From a checkpoint of a small transformer trained on Wikipedia: vocabulary 8192.
Each number is 200 + 40 x the weight over its row's rms, rounded and kept within 0 to 999. Layers, rows and columns count from 0. The size before them is the row's rms in percent of the matrix's.

# up: layer 6 MLP up, 704x256, rms 0.155, rows 30-33, columns 0-255
# down: layer 6 MLP down (transposed), 704x256, rms 0.149, rows 30-33, columns 0-255
# gate: layer 6 MLP gate, 704x256, rms 0.15, rows 31-34, columns 0-255
up30,105,134,196,271,210,188,113,144,199,191,231,183,192,214,183,147,199,193,231,171,161,137,266,231,321,208,109,209,211,195,222,159,159,181,147,239,212,194,120,236,246,206,204,213,252,225,195,221,214,125,212,215,212,198,224,212,230,162,163,177,195,126,271,122,243,182,188,126,233,171,166,190,168,188,187,270,217,178,213,157,165,158,284,218,205,157,197,203,196,250,202,182,142,248,229,178,214,110,193,219,190,176,210,294,220,169,233,203,168,213,127,197,184,163,151,238,190,227,205,210,184,216,139,144,182,209,173,203,269,225,277,246,190,169,120,216,173,224,171,218,254,193,290,214,175,195,180,210,173,194,208,180,220,135,243,304,205,131,184,246,164,197,216,181,261,234,272,209,185,200,158,159,127,155,264,230,208,199,214,220,219,163,218,173,225,241,242,209,291,210,135,178,194,201,189,214,260,187,201,263,168,157,249,102,237,216,191,232,211,156,256,176,215,222,217,211,184,208,221,206,201,231,187,272,171,168,247,121,195,206,249,193,134,177,235,271,218,250,177,146,199,240,172,257,265,180,174,250,192,155,238,214,236,284,205,287,215
down30,109,142,225,188,213,261,212,227,167,221,208,185,230,125,191,156,170,241,167,232,162,187,188,163,222,195,159,236,164,160,149,211,237,138,187,214,256,169,172,175,229,234,262,157,169,224,294,211,192,110,189,254,104,146,218,234,177,179,211,227,204,240,215,232,258,198,210,202,264,202,208,198,246,233,225,164,126,225,209,166,182,217,206,231,166,167,215,185,317,149,217,162,185,173,199,244,167,160,121,193,258,170,227,204,166,235,106,125,217,174,164,162,167,170,174,163,178,167,161,182,220,229,136,198,219,216,186,194,181,173,283,154,245,135,131,267,208,226,209,287,288,214,260,153,138,208,215,224,116,182,223,179,261,192,227,165,247,196,235,147,116,178,150,169,157,135,227,288,238,217,257,246,170,262,228,246,155,202,163,235,190,166,159,266,187,215,213,213,203,147,215,215,216,196,197,225,182,256,193,124,236,187,213,212,161,250,161,233,119,225,162,204,197,255,215,224,233,146,163,154,180,218,106,253,194,197,242,212,222,175,254,272,180,210,133,197,223,209,131,216,204,185,194,218,202,214,188,170,140,263,165,131,222,194,242,178,239
gate31,101,190,258,147,196,155,166,214,193,193,212,183,199,142,154,139,170,177,188,208,244,173,228,208,210,187,92,160,296,167,175,183,222,245,198,170,180,212,222,208,173,155,265,196,185,242,218,217,157,139,260,213,156,150,237,216,164,169,157,183,205,197,165,227,149,210,233,230,201,247,224,130,220,169,251,165,196,171,232,143,125,248,233,179,258,126,181,158,235,150,175,183,226,215,239,218,202,189,218,185,191,281,168,221,187,175,157,156,197,263,235,201,104,217,320,146,149,195,250,186,243,195,181,157,206,256,208,254,175,229,248,204,227,154,214,189,163,201,179,138,165,238,212,155,203,211,171,166,244,206,156,128,100,168,213,210,241,229,220,209,219,176,210,235,238,130,278,246,250,117,146,210,214,216,198,174,231,247,204,213,227,186,249,170,198,193,185,241,197,224,164,243,272,153,254,187,241,264,185,262,229,222,240,182,236,144,227,222,206,146,249,172,171,139,208,159,178,272,184,216,316,140,224,177,267,205,242,182,189,131,195,235,184,148,136,172,263,223,269,151,272,160,176,198,241,194,197,198,165,270,155,203,143,249,130,190,207
up31,105,180,187,137,162,130,225,192,204,171,176,212,239,156,211,209,206,201,155,165,239,201,211,203,205,191,192,202,275,185,210,170,169,243,173,153,214,196,196,180,134,170,202,221,225,247,270,249,250,191,175,142,187,183,159,169,193,171,207,162,144,243,184,243,164,180,170,201,201,292,243,199,277,185,259,200,151,104,255,156,152,217,254,227,199,197,194,139,214,200,132,224,206,177,232,179,201,219,150,187,181,207,192,161,136,203,167,131,202,293,155,162,195,204,208,268,201,154,297,148,188,252,138,212,176,164,264,208,202,258,233,254,239,160,237,195,159,147,150,133,109,203,217,215,146,165,160,162,172,238,194,149,166,114,163,187,235,185,142,142,237,251,208,238,179,238,185,191,206,182,203,162,129,172,192,115,156,218,223,225,219,146,219,202,192,163,237,190,131,233,183,202,170,209,270,261,198,209,130,242,241,124,224,141,222,181,230,125,230,193,216,132,186,140,258,201,135,286,137,206,116,228,212,181,186,204,244,246,213,285,202,157,252,167,169,159,160,225,247,188,221,199,169,215,172,171,242,225,208,309,241,170,230,251,167,166,180
down31,107,178,170,171,181,169,139,278,238,157,209,247,211,193,153,205,264,239,224,134,175,271,202,228,230,238,199,191,193,125,161,203,283,249,247,152,289,250,213,201,241,244,155,148,211,147,161,173,195,223,239,198,146,251,185,254,230,198,215,226,232,132,108,204,246,239,188,244,158,120,264,180,214,221,231,210,207,226,241,232,267,238,159,230,176,123,177,196,234,141,218,191,208,262,192,206,241,208,207,215,196,200,183,242,167,140,205,200,232,187,183,212,192,159,218,296,204,190,205,177,144,157,226,193,204,221,233,235,157,237,275,186,197,234,219,240,177,218,236,153,219,208,130,180,147,278,269,206,227,177,158,196,227,200,138,195,201,251,243,154,219,121,170,164,220,197,205,195,143,129,230,217,256,234,172,205,214,183,166,183,163,173,202,332,259,230,193,197,266,198,141,212,264,99,184,111,180,232,205,246,216,196,220,215,252,117,185,187,198,213,110,171,173,245,239,170,205,184,141,166,207,278,245,180,196,236,136,201,225,189,188,198,109,276,187,212,251,172,250,134,174,190,207,231,205,243,208,221,185,193,148,172,144,209,257,205,193
gate32,093,213,246,173,137,201,190,205,208,195,179,174,182,225,181,162,226,217,179,174,155,194,268,180,143,251,208,233,192,215,181,183,224,179,216,199,223,199,312,233,208,248,205,286,247,193,207,193,117,170,247,195,159,183,97,233,162,154,154,233,161,148,239,218,153,136,203,238,201,265,174,221,181,223,204,159,207,194,216,228,269,160,169,168,236,181,200,179,250,174,197,233,259,197,154,207,269,193,244,170,134,135,240,163,219,167,244,244,205,225,187,242,175,122,195,248,283,184,206,117,216,252,178,290,234,151,203,181,251,192,264,160,197,233,245,219,108,200,200,224,174,197,227,244,293,211,205,168,209,203,170,158,213,154,198,246,154,194,113,137,204,264,222,189,181,221,170,164,237,184,241,131,213,176,265,205,172,201,191,228,139,225,139,226,298,174,185,112,164,246,218,212,183,225,268,202,134,62,196,210,184,202,225,152,200,165,184,208,188,172,225,256,243,201,238,257,185,214,158,170,226,211,158,233,235,230,226,196,207,174,235,202,178,247,248,215,188,190,267,215,235,301,181,229,258,253,274,275,200,183,197,210,198,182,271,253,175
up32,099,215,164,236,175,230,166,178,281,144,203,184,178,235,196,232,144,221,193,171,159,194,189,187,264,139,216,240,163,159,129,208,154,198,234,195,215,289,159,217,240,227,174,139,193,148,171,168,187,181,225,205,241,225,182,233,199,216,196,172,249,266,217,178,143,217,206,184,220,135,184,217,178,189,229,159,213,254,209,148,168,141,222,213,194,212,198,240,193,189,166,229,175,136,130,132,208,276,199,188,119,194,235,177,175,197,209,195,210,257,202,178,183,166,163,162,200,213,150,288,156,250,158,212,177,305,153,167,206,179,152,151,177,191,226,255,214,180,154,240,270,84,121,241,166,161,149,202,244,155,233,294,148,171,204,172,224,192,213,148,147,239,186,227,234,247,128,259,132,209,155,201,198,209,169,305,217,153,155,195,208,172,208,156,174,101,229,252,204,153,274,183,153,193,141,194,217,176,200,200,159,212,184,219,205,235,181,186,196,244,172,207,218,128,198,190,240,135,135,184,206,223,197,122,180,200,152,270,199,296,213,189,182,209,177,196,229,279,194,246,136,146,155,178,210,204,192,274,144,168,170,168,159,216,242,208,96
down32,098,192,235,225,200,191,185,181,184,196,202,246,210,224,165,234,148,246,201,243,331,140,169,227,218,195,191,179,280,207,211,212,143,192,174,149,213,168,260,192,197,224,219,219,194,208,201,117,162,173,178,201,238,101,305,209,135,277,220,180,198,228,99,217,254,172,100,182,176,186,157,213,188,229,178,232,171,234,194,192,235,171,216,183,196,234,180,199,175,216,227,207,283,182,261,227,185,254,123,155,153,191,202,200,158,215,223,196,180,144,152,193,171,219,234,225,240,157,202,101,238,170,187,139,182,169,223,217,238,194,220,224,188,158,225,167,209,191,186,197,208,135,253,159,190,220,206,196,210,158,148,195,209,186,154,211,92,209,229,281,247,96,151,199,141,124,227,178,232,135,166,168,253,197,190,198,172,240,237,191,196,229,178,198,167,177,241,195,247,114,154,101,202,174,184,212,221,204,276,202,235,211,207,277,175,228,221,219,134,141,296,164,163,182,262,152,206,222,258,238,194,192,167,187,244,126,282,156,169,221,123,215,189,163,199,234,193,189,158,194,220,211,166,210,238,166,187,157,193,217,258,234,202,235,138,286,257
gate33,101,155,163,180,234,162,230,255,211,177,258,242,207,207,207,171,176,257,164,240,150,229,180,247,210,258,240,145,216,198,210,165,209,196,175,221,226,206,235,189,246,206,202,197,183,177,184,229,177,225,205,245,123,37,247,172,181,261,172,225,183,244,181,219,168,130,212,184,168,171,264,196,154,184,145,212,241,231,251,239,177,198,185,269,141,230,172,217,212,196,193,189,169,171,179,164,190,208,226,178,276,246,137,152,86,234,211,123,193,154,204,205,184,204,236,211,211,116,225,272,187,188,174,222,262,270,170,251,184,244,192,192,238,177,169,264,188,251,286,211,117,167,228,198,226,187,236,169,129,269,222,259,129,182,201,135,210,282,228,292,232,243,154,153,234,133,172,253,220,213,192,153,260,163,243,206,124,185,261,225,160,233,224,211,211,183,230,200,223,312,212,263,158,153,247,171,258,207,185,169,274,207,191,235,247,245,152,180,173,212,192,199,196,288,161,166,201,192,229,189,190,169,180,220,152,195,151,219,198,183,232,222,276,209,187,260,206,225,205,192,171,126,218,194,192,209,216,174,229,245,141,213,181,191,114,165,168
up33,101,300,255,256,162,183,181,244,284,187,164,158,255,199,188,232,276,153,255,228,259,180,227,162,197,209,188,203,214,169,139,188,191,228,208,249,168,202,219,209,170,185,223,253,239,204,213,202,194,176,188,161,235,238,230,195,217,180,155,240,211,225,175,180,237,258,212,140,254,216,181,194,153,182,229,167,163,216,205,177,220,247,174,150,251,97,179,160,123,120,203,180,238,253,159,288,212,182,220,261,210,220,201,185,262,190,263,172,227,231,99,184,125,232,212,233,222,262,279,109,233,212,183,223,217,155,209,241,254,205,165,226,210,175,272,173,265,136,181,159,237,156,177,172,239,181,193,170,216,195,186,176,261,153,188,200,213,125,178,89,197,184,167,171,162,252,159,123,190,217,188,201,173,288,219,166,227,136,146,230,194,193,142,179,177,179,172,206,251,183,184,228,137,281,198,240,179,248,180,193,219,207,246,173,199,157,164,280,265,205,195,235,189,151,199,227,206,267,213,220,219,214,237,166,214,187,151,173,184,183,230,183,168,224,256,195,92,222,203,74,142,216,170,197,204,205,138,218,229,242,249,190,146,177,235,208,267
down33,102,197,216,182,180,195,236,197,130,234,206,157,235,213,218,189,218,160,214,201,243,187,214,163,211,207,135,150,160,204,96,250,116,162,197,207,129,165,240,186,207,126,257,180,179,165,174,107,187,194,181,158,229,192,121,173,244,187,147,165,152,176,146,185,171,133,134,173,224,190,257,204,149,182,152,266,264,207,203,205,172,228,283,107,191,216,270,74,300,134,171,229,246,187,230,175,175,195,254,157,285,207,195,239,228,131,194,183,158,239,233,256,169,163,141,175,170,188,72,209,134,242,205,123,85,237,217,209,255,199,212,210,205,167,229,103,238,194,216,152,175,164,264,241,175,173,223,210,173,218,260,174,192,222,168,213,209,246,235,200,182,247,171,174,173,235,231,177,198,227,153,266,189,179,211,212,183,195,198,234,190,238,155,186,209,232,239,200,190,219,207,203,221,278,179,213,218,212,218,189,231,233,148,151,224,206,167,166,236,247,258,235,224,210,201,154,225,212,132,183,188,192,156,182,184,235,163,199,183,172,151,197,177,106,245,221,215,208,264,190,146,187,205,218,196,191,149,235,216,151,253,219,203,149,264,141,213
gate34,097,268,229,232,280,220,151,195,294,148,231,132,177,245,160,207,219,153,175,201,196,262,196,184,177,169,154,193,103,190,198,228,180,259,226,129,175,205,194,198,100,196,247,139,230,201,150,269,261,153,177,213,136,221,202,224,217,196,169,205,184,230,210,171,191,240,186,128,181,154,179,260,204,212,180,202,194,194,220,202,218,204,167,165,155,154,156,204,255,193,206,185,120,176,188,219,207,185,234,229,215,208,214,168,207,224,186,145,206,166,222,193,303,174,193,206,170,149,197,176,200,175,240,232,190,215,164,192,237,218,259,216,162,190,139,217,214,178,185,237,168,221,215,250,201,209,242,239,245,196,175,151,166,243,227,192,171,275,215,246,237,200,207,240,126,196,223,144,112,155,233,276,246,151,180,186,133,243,213,263,179,133,212,257,183,186,157,234,171,237,162,190,281,157,185,172,274,212,248,194,200,81,223,263,146,203,226,158,135,156,122,252,165,247,282,97,170,167,168,205,156,194,223,137,226,202,200,204,138,203,146,255,200,214,285,184,172,152,221,207,162,225,244,242,259,208,175,172,230,201,226,157,301,185,279,194,200